{
  "d_model": 128,
  "d_mlp": 320,
  "vocab_size": 8192,
  "activation": "swiglu",
  "norm": "rmsnorm",
  "norm_place": "pre",
  "rope_fraction": 1.0,
  "init_std_o": 0.0,
  "beta1": 0.9,
  "doc_mask": true,
  "dataset": "wikipedia_en"
}
Each number is 128 + 32 x the weight over the matrix's rms, rounded and kept within 0 to 255. Layers, rows and columns count from 0. Numbers have three digits each.

# layer 8 MLP up, 320x128, rms 0.195, rows 76-112, columns 0-127
131155107085145139139119178134138122129089131137103113150162129150102102112152175140149188131158068115107144127166169137075123112139127177166165169115135073075099190161093142188132124133116177096152172102190099147071109104107120186163168175126097166119123167172129111098110109136082178102140147097074129112116165159156128143183111086073099074082150117173125097113123079107179120161158
113116166147132134159075146149114132165117082091096114156151119141160113118129158171120130102082135187142180137071167130183192125153101145062124171184070117131153154136124079110167154128118064081132107082154121100134160178130164092192145138212162141144131089150197117135157117100141094162133164132138127155059091117130144148102231119090140221130185088114121093094124141060109065055102
138100111160108093137141124111114128124155149133102129167098149174115136055107150134115140105122128132181100163086118090121159091137157143116125191117137180112131084077107151094142121124133144163122146140137116125159169047112111146158108120142099112128111156110075116109146088097098180120130127177093123168123122113125100125098050135144100094155112115101117120176122157148115093101186
139112147134165115160185122123133158180153133136105069071108177097158159146082141156138211107149097054120093173111176172106152144101096140120120174191113126085100131110133175108121109122109107105131131075144100125093124108178200117104167073166152161072153144151122141180096142102123072150163130121130120097190127132120086154062138137136148162171143115084173135076161115154131096152127
151062153136126089162105146144070100133137130118184098137147132121143167153071127134130122108134153123175066179153130133139130129168116187066156196136128167133179126096088150076093101181111128099128136105116113174103183123082164117157115156123125125079140127125119101128191118105140178107069076119075160085054130103158117116090160159085157159108149162158175151110134114124088147127107
134158165091122139091180109117126125094156127103138112150212027206167190128200162154145098135110091122176169148160125089067068166172163129099080139105076095105098155109143142144153057133141160140105102144139151118075111113087142093118122177202198116143158142160174123160154109119148165118087186104085139094137116084218077134167035176116136142101127123135137185149079140168141079145123
112158110141134099108107104160111177080085112113188129131157132119146090098124113157147147160169099135156151150150132145149124127178151127132176120126124145121127195073120118126119178180132105142188146174147121082167152143171174098164124075141121169167136143053089127143130124171114149093141146111112122150183096162194123084143100118091083140095152118161131139139146114172104088128153
184087114179108107161145046109134141159066191148106117092125143118082133135183147080080131110150122097130102129173087071115141078139096088126149126115120145178126138071124149111094116155100114124089127110099165195171090133153087082141146151039180106134112130147163044103081080131095186126180118153154140113126112145124149172194115141150149087138113165168126123053096101045186159149041
155094106124144150149115107157151094101111161223127208129131146087128109104098132086132171123135125160081149167115160112094134178153101111127140088124141063147129129098154120146172180159109092128135141138072150119187159143157169211133135123109126151065101085082068133106130147034119096133132066150136131167134100129133102174125176125150130109136106105130096105180115154147142117111079
152133084139141165117093154134127148162137069097160125124137121147107113119138195124178100152162076105159102177111111202093098059116130185122167175129090189112130111102139118120169188215156136078137197126134145087102175112131094090075147142105096134211122179099134159133109137167128131162108131174126140096140149132078158174145072169128130147137144174167117146155149115117104147179152
105163189103117186107157099128134082136142101166105162150168165074127108117106145066083167125209193104151104111083173122122198116131112064116109135120136097141138204087147113088186097141134162100138139073080075147124135109053102091179164164067032106109154103164138110048128065109142149071098122139152095058161175126084110148131100127128186140061133162039107067093198186093141128082119
134119082117150095143116181109133171128093109106113141131146163112129120136177135126145148114113106186134046170092162175158083083137110115107132174188125143129103147080098135109110139126092155161117165106126111080151137136120104133160158136154091149104107094087122123099150101160107146042207102116099140175126138123087121134110069132092114158129160099133144119164225087188137127123176
119139058105135131119123173112094119136091133152158054133081059159072125148161181111139051131144078191172135085113152080109135132142151112128112119144118087140124154104136133153109163173137177096126113119156092131128155093141145160131105148147125142114084165098128094119054149077107101150172174108099130179136131096114111056081142122148107138140079133143120132154176168146114109084161
153144132088194119163091165102079162102123074105119143182153144172152133146079150078072126062131115108115103104139143120121138077131169143134135154088137095125143143121115161086128161128112162125149140093160096123160127184159171135144135140133121164165162163085114114108134089117100154134093106115099135113151128072166134141150099105049111116090152149076163090135185126129123058199196
126110140108099132132207130117124099121152202146096124105102137131120140165067123132129113114100119167114122107129120114152126115189071136072110111111111140152122122157138175120117135165171153119073134144071136112088213134083139160097117210102161084138129111114114152128115104148142145178135114166118104115104151095154151129142173107098155108103138158076096136133200148148148112139136
121191133103121161106141147084152079134154160078127064082115062125144161107115111157140128099180139077096140114125134155123123156164087128176096077136111182167139112148182130122131179175160129140082089149096102127084153161086178135090133185114076139175117107112105145124126148078127165141106140096153145125102121169134087096137136117168091044127124143110194132152148124138178089078141
099153102164111100121086160157075134153114164158131083148172165185144109122207166171177152168124123104110099083095114170124104084118164127140120161126157162070172146105101139141105112129124140167118200091142203139093082136166139140179103106147168135091106177129134137121098147158154102154111160213081035085085143087095128117111137136113142149175139102136066151068116100133149205147151
125140173170082130136147114142162145149138089154159129177138117173151143127130150139181109168181123100136090197066171129110104142057145115115143179144101075083103177153122112112118083125146074101100094122082084152122148144140120146114125123113190113138125152150155128101119130159134127096185080150158147115116140125084135168099179116119179103068179105148115129094139106136185114108109
098113163126078056097230121139201140143136143122168101110176072134194178087090140116140121162160168103126072092099078130138120124174157143178105160148119093156106166155204120133142132127153122083129100130179097168166074130113100159146109145081136120117143153115143118136111124111118082116104141136160084150094095168128159127142189086181124146106117157107170173092178141113140193191140
166092079130159117147098121094068168126146167078146079064101102093148123142105113102141139128120087123096109139153153135191124146146115133084114128131093144088106135122113186143088118177156165201157117097151089141151158101198113138088159112103171122171127128128120163112096080115118148066151155128131101197176135134160096149134097136117116071116163130132030162154108134162129108154128
173145185121102189062093107103158141152128161134093118097096104077128089082166104118124174121128136119118152105168097154110147104103109176098142177086196086157116149112135195143142146075195152131141087153135143111172122147091132120102194142085188147128051162161173140148090139093109204182155151111164088088143138150156184109148144120141088045120186127108131127106122086161149147150138
081106128129076107081071116135202153209123146065139089164139094125104094163098208129107124156106109149132085099134116142156117107138165126098079121174096164115120093129166126115136168125201082108155133090165130108079125169170107097142143105128148130067082150050137136113118123082113102129146125153097127119101138161140139162123185081145108144124142139191120167163117130145112125184122
148098099133157114137191157129124174034096139128158186176144085128112140134107067105112117132131098131124068165083194130128125113161098114161088147163089115149082146142092145130084135176095135136136160171139146056173174096188147163130119214098178133165184102087093134084129150118159166131137151111134206155148099159136124106127137112115097067083124117081138109169141115152088121098122
125131124068108110127151171124167131114143050125111054147122107084144120079109054101089098134117128140155108049098128146115170138181133154151099111144111192136122076063119103047064158099161100063130067113150122137092125156147138126074104116165110088087126128106074166132130137125151123098075172071111147113073174098126149085129171102156130158077094160190100124052100120143100116148121
086152108110091146096077182158175157107154114095159146169101162142141142127097143137081107190114077173092139120157120149137149142147128135128108098109070137168161160117139120146166075134105045069143174154112110162164122196088127144181119134076096123138125132185133090150080083139126100103131127071059163155132123148087108115108118093149148115061134122103114123080162141106094144117147
163117052152158122158138196120146112125145147113181168081096111087184115169129150100149072090130129118066083132146145107115129133154026133173129148091159051158090132127124156118122121170075164163117120116118175062143110116163094109100105141113115120111103194091106184117152174146123123090115149117093132160075123109139138175084163100114089109143127105135140094087086125112186116128098
125124067128138105179117107118036097126151118157103130144083171063059146122112139140127157137143165130186081113115156133165117148114182131107079084192142141088206150077167119094093165153126127120125105117162171089118192129110148127140154081146132118131123176142107081118187174130126056076172150132109085084137157120134088113130132056166135128132104109095134091183134173124111094134155
167132181109119100101131065159139086109118125192112162127049136115136126132142115125102147149155115139096079110182115108154135136126075152110138086093158120131104117104134120162143148093126095150126155073121153104178152101101124118050102100124143093068147082152138086069166078124113112137112110133144146118184183147125080165108154161118179136155144149097110085161085148159126105111094
142062177125146125160100163128141177121137140109110174123121168142116127178068109137114098110144088192107113131114144115096079109100084139129158118100143129180215157101157122158148160130127192144123141149159154133114086182110150137120122127131070122109108080121153119131166163094090191162115150136118170131070033151068131144108113115103145163139152144115149091145148085116147153078132
143098152148125089114140128112080121103189159097102138096120166135109202182151108123163172151146141159113153127159127148136136077114177161077165129169126149156172149180125069123145112109129138169119151204085121126138141084089137087133049141135173134156148160153210167122136081140185155181130123168128121175129159109145125114173168093110161192116158075175100162109075140089125140063134
126148176121185126068082159136122185111151140133172116094175105115123086130125176121090111112107088128109131142096148171093206122159097142130162088106135132126140137123147184137124114136124178146176143082217101142091126146131127156137109090142132181101075123120144138165104096157037125074107105106142099151132116114188135118153123122200088110146049124102193137178135108146080096111165
194120116095117109140135142098096145082115156120036126201122130117139089181123114165149167131177136148055173077192181139090215145157163155104109139186180096159138192138165142142124067170091107171144168146122131185188094131102160162096174213088118153133175137159111101134120193153162123141122139122148156144107147163145164117093149092087131114085145082070152099103077144105130145121109
137070119133112130136220167140103045173176056172156102123152120126137124168167109187115141110051135132130134122145133095169075140125135106099146117132112097065118119127125161137172096129131167109134097082124150120168100165108161143131116125152121091105122185146101111166134188109138108141067125093125130114083143133161141109058082177116121135069130148136117138138133100120171112093145
116200170112173064133099164149132104097156156127100086208117141097164105144115101095114118116083106172101123171098158152116147110124100159078132103097133138154177099065157149102143124161132175119128124112144197156110136092125131143110127147144124114096076167109145146100138145132120179132125094105119144136028151150145115149089132155198119091145114083112122113124142126144173122080090
121125142149125105162150139143106165158107127206056163136118056136151137174171081116163138151156181140108112141123110097137165147121124105115113111140096075153132174143165173133142157173127130186154174097093131159156096138168110108157096157132095159143192125084151162134139119149141162105150113135132202110174184134176140147110051179088141064121176124102101144188119151160092070123130
086140170084113083090139126111189042139141074136118099086184086123148064117154130152146047127105126115104138126164148159081119099085129112119103131096084157092122187156171143139143122186147092113118099137106098137126112094171055156111140141147144130151105124160116083172098142065107110136163163107149182090140120128149145116115126162119110117156082102086108116135146121139145125123134
181142100106164103093145046163124110132141131161110075104144121136123114124186154155133197108151145105120116213165176058137164095094061166126129157171128141070090143110098190121104136125083101169153125110087164114146141107176120162122106193066082149153130082076100135085082134111100133112115116171106162130126116140181122114110113118164205130162138138099078127139165177149156104136080
# layer 8 MLP down (transposed), 320x128, rms 0.191, rows 76-111, columns 0-127
095167085167112086117125123057087084129106130125151099144065147101191139119132096130107133128109148192210155108018131146141168108124095127152146142125141124102088176167151162071133185181122122161146079121121109149099142087118185154139120125090151159133133108136126155135147130128196124135085149124123084212122185158147121132154155118157105153141131130175123142122142160087111155124096
114097113144123091134136165159145134125107172131128204117161076162125086119063149128142145158178126105130094127162082094078106162116114152074041164067141119105099104134192125122129075114099167147099132067193089150168099216105127081073181148146111117125113109106198078120090093074117167134095112134155153136146149159128146131132116127106201166122124116111151160154199103048189153130167
144140143154183129172104133181128117182159145145155145093138117145120122174134188110179084117112146089149140113135137174122176082139120128105083125137174091153125091122130064134133147122083100125129162092128161123108108141127126141096199148153157205154106123098178125160167150129081141167126120146141136140135091152115141110135158115141138179099099132122178147075122105112151159114079
097136129162127156068158102158205131126170051119164103151077095119113065138222141128091122141116123139125096170123186175128142122121128111156068118118103133122094126113151060163098113114121144083128139138125145144134133180146131123143081044127107095064123114117190140133180100126136137153125149211102147131103089127178131118096144155093207108107119104157136067105138154145127148167133
151155139148131131165102142155141151119124109157137107169112046107154056144143101081168142126152142113134115107130134181105102129134091110197106119157162147151104137092121103091147093167170177152148194141202133135125097166192151089108184098176107206093158095092139100098106152100080068110105156169147136144175140136112194176103107102091116087128126152104089099135098128132147145074182
148149098139138141183148137061110152166103133114137074136130093115156087066158105100121124119107123136154141157125099112081100106151110125081140121148139139067150183174103169173045169128176144122133166081085100121129165135141120146116132191102089141173108219046124132143114141149147100134096178110118161128177119079155125135150157096179093098123083111212131220113144134022090167063133
133123149134111133099126081159143080126150122110122167122203140156164145147149174117111150190125155124145157142157099051134098096162067104170116150106126127108155159150168118139090135136136140158170051109150152113144117151155071101038126106080182138106114129150155139078127120122103121157088134147100156142109118111074132170106204125166141079101133143095138131113134142137141125142129
138125124071127176153128178092106121121125145072129082147112134140172115139109139106141151012122114136112115136090125118171059162176146074128140168131131132186140202114111099184055107113129082092185098149114139070116122096096129170091063186113107167180111163177082094179131108124185137088077159136128105133173125120167096133175076174133191152147169130160075168170085106173120110104058
163161138118180148096069138203110166094093104108116156151171077144147163138128157176172130088141105140145112166133117116101099143117102118188095118129147129139090103069145111084123144183129134195163052144116117147126128101130108076124149133153137192161188119039141123172140124167127123070098142142148126128129096143188157106187120134087170157127123171141164121155122166059085104136171
136124203083143106155168093195113143095155091142143207144141135107174139152143145128121134158084150182093101144056146129164122144143156081107085146099110137155094129095072164090098138225128114163178135131085093107111177123195114138164098106159109158183147130104139135120128127151132162122186179121098151150104186118116097088179118070173104121179169188071096099121103138114071098141128
102138135099101170125109173113110174093151090113126128083145104108108151167137140139126130101112144082146081059143135167168109099139184105089158158070067101121192161083110014141121159217178119157111093087189085152106134129139084093179153139131099187097104143079144106151092150098154183173131146176151117171048185132093146136068028128126156127060111171208171125127143176091114139108109
128095117163153160140140135101104078082144116155100134128067080141145115115131151127133102042136162085117200158159045082087135199153139124127164136129157104131138119158157150114142188110141130118103121144146128200136134144091164120097160135131179143079118117124176117144077123110112097150114114144110162111127131132129140137170155154162122156121099165192086155107128137103167143086159
171109143177122157135072097209079115163115127102101132242126109145103141147090116162153155188133116076095121132139154125138089178108113069151084151118144131189123126102078128125138135085130144141105124113127121068144130182127081151179082099103044130126124129118119122105148116136146149192142151151142162081161144093126165108100165126117182114095144103066113172094187117106136093103167
097101091127110132120120138132136097117165142174089081134107073123134174156167132076136139131129174091123139169120138114097147134156113063074130130134162095125105113159185146147093116129131156149151110129175157076106137193100113153122120181160160056133151119127129129169127063141182123196100136143129129101127113184186169061186113135184169188155169105078170140145121108161125141127081
150119118133157133129113165136159121100108150155187115146124140197124123100152174163095118140157138110094101135148155164081148154178186136158171102106123169108183184130092078186141120144128104098103177181152127131132154121112120117136126101173115191116150168124115109130158105115095146104153128131117142160175126139134124170128068168128115138180099122133141093138135108128149123164156
102139178145091108117198143122121098120102102081165111053166099112180111166164127136073139044117136098150131117106098154140130113131134117116128146148115104117179115158153170133105089090162145144139099138084141109118104179098146077106080133101136139076093103134114178176048173093106081148073134129113146139145054108071108155149099154116094139144109111124163128165108143141115114093072
094130096109032162111095101110142135178106187094086168155121147131094063159164130107115160255177157174130147117112080099155141138146090126132117144161108107104102182114154177129119123148117142113066084124123106114184131114176156136124113131099160039154100138151125148034149088145099130118159125136150095166139134101136141174160120044143121088114131122111108109145153174141103079146125
083141147097091104117180162073082161110123147113083147097163146100121121072118181127137126126125111101118170144189127169100082165118133109174149095115116064171124093091130126103168096153088147186103145170132189170119141115102064075134142172172137154121111167067176110101117131158162112141147133106152118154171135147151087143152114102159088075146101117135118127160145101127140200105074
156085087111161106111121110145127121107077118113145165155131122139133147127108162183137151124127074201150084140198163129110137146100166117091192177069116142157152185085173142106158126138152110130134178073147118165158163139127141149115150109105159155130093126153192075081177080125151150167130122166108078167104166140125151109171041139139097146128204121103104141156159156192114152132106
097131158102129115088194076111138124127139115142104141161073079149119107129132113159164092079114135133165106120117102196081146142150139162178133176167128186144133109145142085130193110115159122169080115128135148192088102131111086142112128180132085063142149104165146160032146083144109152169148122164152153145144180124101142130109100163126122109084128132123157171166108122134097134104148
155155153158156072072039140151142113119142142173160132159163120141103119075168106113202142117106130155158125108138164216088151090165128143183151072139191142129075163086157130103170119146131161146174116159123171141180100121099126119096166172168179092131168115190122133056116167072158141145099129134098130136081119186138134120123092169147136108171121103107125118106144153119146128135146
118132115166135165122166117188130157167119154141086133088177129112141081145070141102124169198176118150104148086072095098116089120105135143132155164131152119019136191107152158169161139119068148095153139145114148125174147103129160079131191144169106169088112181159145077119091150144098119078173110114128101139184145185142106153144140071131102133118143099162160130112130112169146153111117
113117108121040148192152154123110100100122134107108101096153140144098109168123120122141156191182144098146159167090143077112136178143164107117109221172112129087111166094139174161150183086093098098099136119070174152138111120117187119123151177123115108146126111149082113131071135136124101119132144078111103093180171080117132154120097059124184092136073113044128082131087127109105098113145
147178114110154133083132155180101137077121157080175114096158080133183070124185196083137167117085099107133066121074114108120171096073185167099123160060154117174060105129136091120096137141151142152195156131163112104106113073134110124115152160104157175154135148119122151159117131084124113182109167122096167174132041088142159065140079079163084160087142126150131120099118111097141117168152
136148127134171154146143100066123074100145149136172124136138089144049153153133120070132140108138155112084099149118152098120113156098100154153173131104043152067108152067130218115169161129177116118116104140164162176111145174136159136155083137141103123117116183145089167076111087205153122040174133136118147112132173147139130086116103140172099140123106126155100138110158143141162169108165
140164156083150092065106200181100139168132144149085080074131134151081103136114136184106144207129113139132115113140159152210142136130098131121101157102167136146114099105127109131091052101143142140122116173090172118107097139129098116119075066093092066147111111123146145114130190150098143151087170120077095151119065081147138080144083155078160134150152115121122170142159072196169122131102
135149143148164102107151128162125179136133128110132115105134142137118115176110070192108121101156158145074092151148117132051157103147126128126140079118214174171110198067150105124110109104108109120196147078099104158065193125119116135138134130082146174105102129174133128109163124090128213178178139118132154126078142144099156150111080197110132184106174175157159125111152137078098078171117
172135111163166093088148152113141148137119129128097107082062108175157140119112143176146073123122097175110171134091157167136143106071134117089113163144132136111116144115118088138092093173161120040075088149164077121151091070130094161154165135131113160165157222124192174145154155102138117117109121146141092099117140099127117046132122143148118142064124161161134142122124112144121114133135
140105160190106090150113088126130101073131060137116102075182168111129128131079160101098179087107185118144116147100129138124109106139165147155127100128159154131059123113078163102082119088135173082178150086134083155140113148108131152126088100097115129148130103150119102115117198168171142105112134119104169138112152064090077082117111152131140143128082139121106146077129103141114098125131
096131106187085164124146122126082071106132155121094133094084077080095199160125134169100163176184082156154180093159117165144103161160113145103133135112140114132121173155126139142102091110133144163169101122146138146081150167079130084132178156209150082146098126167093130091110152116179156165128134148085131131113154098144134120149160174117117195138154087096133173126130169208154121095150
138091099095142149100089136161169061182089169138138117099092162121195086155159142081112132145149107113074148136157085114155112091140124113109094135098150092098152180191135122135158114119148174137162103140167141079190126115178123147145121084098221107099096103173120137180103152108105064134062117184105146101123085127167150136112121072133136054121130087108137096101094136117111143174144
197157140104050122112130154100141087139161115123115142110065064114200059158147157148135155150085097113149179102122073125110172139089077092079072147138153093160090094111145100077086156137181075122081082129140153136086140100103135071079164112114151097175104078049132129149101092147150108150064139110088132121116095115142098189134111136158118128062091141158086148123135149120127097117128
166128132062142169078120124128097154174212091133177157122146174094132116172092152198098086040087119112086096103133157144103140083100143132146181119123166165084132158119071125113137083161150114171177170125118120123083127168138193133142130130119078155160070137098176152113136128129126109111135123185126112154135128173098155142075123149142122140114160125143137086112151121120156120174161
131164129149156210163169090180149161129133130115155155113078167122175134135138144174109061136100139164103127147097143097137149104096173075147169150155114107175148099182132096178097170104170094119125157105107101154178129147150111183143134062139141071153094131184093127153134097152118139101137129108175079115126150118150161115154162086151155121095129148119153149108149107111117097101078
132114139100156132111126073068139190111149118142153108141088116122106168148124115102096085103068154099173147106073119136158134175126144149095126119158104155084133142111107174187195082154131059140126134163077125100085087132111086023124103126131142051113123120120087144093135120131157153093144104152123152131164148072147089109093110166089114151103103153192162124157121096108121119092120
114109122140154113069126148173096183170122138180112151090093126111140132133136202130139166139094088187159109130125135133132108070197098167135159101155147158070097112131112096105112157090101107122166212090108118085062132082136160123157133122130106055120168125079098155146121139156175093097158164105144115194137147146151116144137139093185119108153105090124146093176129139114117135130159
# layer 8 MLP gate, 320x128, rms 0.193, rows 77-112, columns 0-127
169093156101107058158127086170141156138127108145127241127072201118074144112149151203107121167085154188131127164130131116093173131132101135181117131117152134130136108124091113129166132125116100141178130159115134111085204125150119122153133115121074162143160149098080099143086098130114089138162114078140174152132112246102147186139074190089118121066170151122136130157120124087085130151146
136155162048124161113136092088156075140106166107135162099103128119154134150115109091139146127115114132103139127165095157086131105150105108163099111086169138098123166112140097108157129116123158141140052146121128144170108083113166123075152102089121147124121102182130093158145128097141158122120091086110155088099113137166159187142104162125116148110100108147117096104125056154136102085068
129118161095123101121122162146146153092168178171113150126115151089116153115151113184168136166130073146165112127146135086098172148069118081102176115149139128100163139117129129068177148153199084146128124095068097118082178128124146066169113112151178124146167145150145100131099132165082138193158131160156100098138115149192125059153145127148067123120073194132101128118147144131084110166106
114133143112154065153131077171143142159165147146132160137140131128099098144128126199114154150147069122116118094106102166149171126098122131140173058138214096105154112088117125124164154126140107182140166102203105136112111101108091115106145114142091105078147149139140153068095059120135101087116143100146155116155116149187158105137106159167123128123112106144104075122162115084153144146181
148104153039119131164143073145089133137121138145164160157075152115158148117154153073073138155140197117189111155143108110104115141100104150140124141135130156049136141129041120109149159112200118145169150122126110126094105049125048138151113099134084082096151132093145115109121085183134087094123071120094151070172076130158129126158171139097142164173102121110103118189130141067158130204112
111136146149150133088095113150114161106148129161179144111152143096170119110186132138125117172135131112133110157157048144123144159141101127127154150062117131102113173143144134156151190152135179116145119105118137148176117114154191084101139148115158170166135102075099160137117052174060164104164123105139126125172172087146123139115120118151069139115107108094100156195154120176119135131150
133145150078107145136142063134177118140113116133151188092150160109081141107087092064131107135158136112162059108125148122094094161142115119100141136110115157139143167081149105095150116190197120088165107156137033178143112106121160085161104196131150121122148090133140111170054118152109166182119139089202118165166149098144167092120138124152095093131079111178168148146146045062166142114110
132118151160102195200182063166111117107138158117110153089108140127127128178028116131140148171182146078103174126161117120124087113165126049120140142118149130149059159147139131168149125125169134097111209142113167168138105088144148141098110097128144061096113134173097081055139118149120149165152062135183120123110086113133129148144172126139130107114130169122133146125111151125160145150135
164151158127065054138130128134151158134115113180176081126041138112146143102105087182127145156135131149146129127075080171101220119117148122143138118178169081104083118147160101178117062126159129119113108160140097187175122138110137144115104111154170103054158129092098093090130091105150144109102134117130080140098175083144119150128114143092096105157048103182103083167112088113116071108124
123155139123108093182125083201101148125106145097134219138117163073160109101139082137122127185143165127141111120150163132131112174146113080066160144197149162197141116096117135089161112053166109096130120149126093115152077142110082134096096119130079079080152066156090089075149075139149177060164116122078127158139154196102069157078074063106198147150133135146121133133160114101114104152135
126195108105141094111081125113103174137081143100115121145125170144152081097109132126125130122126189134179081100087148142153140102117102097094147116130173110136082108096159110074131205151098107102167095078136057177135198139110097128132122099135153109142145114010084182165128116114137178116123123060076099191081155142159124124110106112095052125140153166146150107182153069137073130125126
110128163145109107203107104156160195080088065177147135147082137178157118092121124088141113170187160095092081168130099132128164121121186143193220117136178149103111075153087096148163167119148126125131113097134078162126121175140175104156091119130142074209147168095166046094093119189203112177124153138114112183129133143163129119095096196127133089146154116204162109163155133073114133185208
121166113136131100107147067183167156102081143107086204120142224085106083110153151105128137135095135128094169159108137053178110210186109125082145159079124129112085138167121170134138116103139126103189140145114169099154155081149182144155170137114114134120148129135121115129124114138121109128103086104087079125151158169115116156145120101114089104140153100147101133209136136158175124123175
079122108134114111167096133145138184150135120111107096111097114118200141120128111192107143158093087153147137137087085150173099136134131129139126113139116127188115139133154152175162172136102139126121125114092110156144140119131128069167166163138142114135120136129123129129111137104100138144131151149104107064171161125192170114070168079133114113132146122134103212128130127165104095096137
114124164092123132171085070133146153077140157050115171192125145154130077110111122116167158135152145127105123141132157122112090128184088092093146138184212069130093166112107075133174130119137110108153137125170123147066125110132175153145125115129122105135106175098075049119110152141140149085094165039145091083118147153152067092142152152103124166070143107162149130109106096133079100096172
141135130080131083128101176134111163051127152217080168101108106134108114077188127126192125149107154144199095122082179145109142135130110080082122089123162103135127099113114203088145121179127140145138064132117088096133118112115145087163129128154170119195097134143132089148091102136138146105109159117151139217120183137192208089111090205090067152095159172124155118132159118132054111162177
139068174084138073109153141127133118140121111152184069125108084119125109105111128114149091132131152147129077165074191124148147125132133196077191078135116139149086103149071122109107166120119103128161158100145151135122155119128131075134105152094099140108132124096151124133131129121117146167133149090106161112060171154073148127111113136102102128071148151136132192134156102160151129140122
124144155110106079128131117156168072144134130092122089152150095135107103133080141091139124172159113068141122132138135197137132141124205161151108110177142125102098165112123097140150150180153063183156136120198111138122072112085092113118126089120105107077130118116118155140140110145149125104027087091095100129159102135160135139112159104153082202165098129191112196125129147035135119121156
180094194080093106152139146151102118128099088136124104114170108117127124129101134177124095132088192049172138102162103122140123112077080116112176168189135105100118117182157092121203155086112140071189113120116103148136157108135142128201096143131152119155116092107125109140150114098124135138116119090134139100116105134125139165099223089109113164097173112132126116111083102088130128120116
105168118092074119120169155133128109118125089144104176063122155133096164133088145183201115153160176148168098128099143091146107130110148113137159167112076115106125092094117185115153189207110139087162111127133122180113098087131147089092051111122101053164145146117167176094154192210108104059160150094136165146144095135165096082061113189121121074149123094133117143109149160130119114164176
104198076080078131172167119137055103163141176178125130102102153088127196118149124176199099155089153146139116118103111159181173102100098140085180128101170068087088115140165179134105108188086120148140116191161127087101135166118145140117142157126132097163152169133104115134057120146130158145091142102138127138178171159150170116113158154126153181078128104165161128143135121140165136123114
098176118120091177155099155119064083099072102127179106092094137045109144104119088153206061131097181083166112043052128144119157091133141112111168131164134137097110110155107095097141153101127140070130128166131138128143099121107128104118113108149132125169125066120107152097116146154140127114124112110048122134100138155154130106118118154109140143113123143135125143138056031098130113159127
136054119158129067139100098197159127104085136121176131143148176163091148133054118117099197164179080101157109119107155129191170139147131128146168107137144124113105082128103160105114098150117138138171208161174074155128185079137186148218141065154134125127140126118139100078116131141170156158153184141106094164155095111138104109092113119101101137066126133112082146172103145116143097170184
144151166128100133081107126184122135104129188132110178105140100148149133101119099170126133175122134135168121062169126098140101136183126120168105101102144075047191127076135118102148199156180100122116184143112139179138145169059146142111112143117099062135125057115139055101134124112148157132129145176124179178063091148132136129127136128090152167139135124155129157152125123096180126125128
139088178152100162179165101127095199102102105114099155127103156125098150128122046117162112142143139110129122125106127089078120097079109083129123064146161110106188146115171097116174101140149148094119180125131081187099138125138143165182092140178164100101170147162060064128185120169169135148138126096083164165130138175140093160143131148149125139098189171115119131110090062174138127133110
139130171099105120130144097143137132112113106094127192151111130130142056114141056120129156151127158171099110144147128128093105114103133174086118173174128217158083142114109120083146136154191096133164116111151096135113158134213123100077129147084096119101117104097086063129142112127128189115181134132184162139065105142118100178146108163113136141104149087142157142134150129128103086153076
191058144088105169136139063160142083117141044142155139109153110118123100131110087159114183147185114092101107099144055146128105121095108139090089128151130141070113178145104142123168156108136157115125173137078133123145157081147111098136076221080146128168143150181190075079162157110097112128103077101123156100148107161161134111130126076112168069105171155137099148105131103091160125080137
158146111100117122134156101180132161115116097159123108159129123155114127152131087192131079130145195123092149125137180152077162165180135127095151107188110117155046100201130141118095109118153085131171110078128126112120149152167109110145071121105078113133143177137063169135121087150118087137106076129151132121161132145087173124098130107097138173116091209149119159097109121071117118165118
175098093097088057193128163167139133118156129123094136115129160141090129157131115161130155187113100150122125069132167159142203116144151125164199137198189124128153116134133102102171088174148064136204123133092114139053102099085062152119096075144129136112158133171148165141120113111151103129133160106135150144162087135107137135097131134085123161144148096180141081092095124077135128107169
085115165125107087126115172189092138139127104134173135109139142094103142110109103138121121167143140099172062085056188134144119152150167123141166127151112142152115144078098175098108155193149116088164137151200088139127183121124155105145127114181152133141115077134099140140120128158124153047125199084099124161128096135135155080124142121127097175146116116111152201162133118119087104106165
114102122076099103146129115160181066110130131140129101077093090117173164151149118149175120168146080092190130075116170104143133123123162149170162130146126109106073132134150126109143123155117137125183102158159145089125153136141128078105144134184189058107169172131186148109086103074187124111068164075076126104172086170176104106151144196102145145079084090186153137163106093116153087148114
126151107155098125108122098131148148113141124167175143067156126104141170102099115115125057127102101091181093055124128110143074112215114145136157118113190146112104099086151173114084206121142110119135107116106082158147142160141081173165097116118109095133120157112157173055086142147136166110063125120133077126105111087140123112105137120139080144094172176159137153088130056164045083196091
176181143104129084100206128140111104125170145153094136088171088107089130159104077092133142114104127117183145106100138071173118149147201139078187101145097150108085163146094136189146161119087154131149145134123091076144120094124173086129043141155127109148123104139120104124098079092112169133154088120140113144122171137141180145132160139138087143117135143137115144117119110126138078131174
147109127070032114104104124144126104119154089108138104144147193109081085109121147145123109155121137072156120076044145132134134124152128107139178105131153162067090121078102124133121098129119091035166123143128076144113156069120114143180107101100154106112111113148132164157081148144139096142111112085130084116115146118149129112124174121120091194104133126155174136101107151083122159121169
123143121136164094154058119164083168152096134094114131187038192153122136123135132106155091155137102124143140180113165117118168120130131138078140093145127113121083026144104088058101117098149150138176177152199133110136174120175151160171134107112046130131096124062075168083162130197143113116075113128095086163087120160137105153100131076108109178151150113186126141187096121097072090136190
181156159100096099119149098149114088144148113167131117103111099176162142101078095137109106146174155151134085099125112153139126120131115141113122114179143114150152062136167134133208152146102104113163158117144144140129116140161181108158039131163064086127129074107176064144137122118097145167097097062117183102066101105173148061072142160129159156111171126136180131110138107068110135122119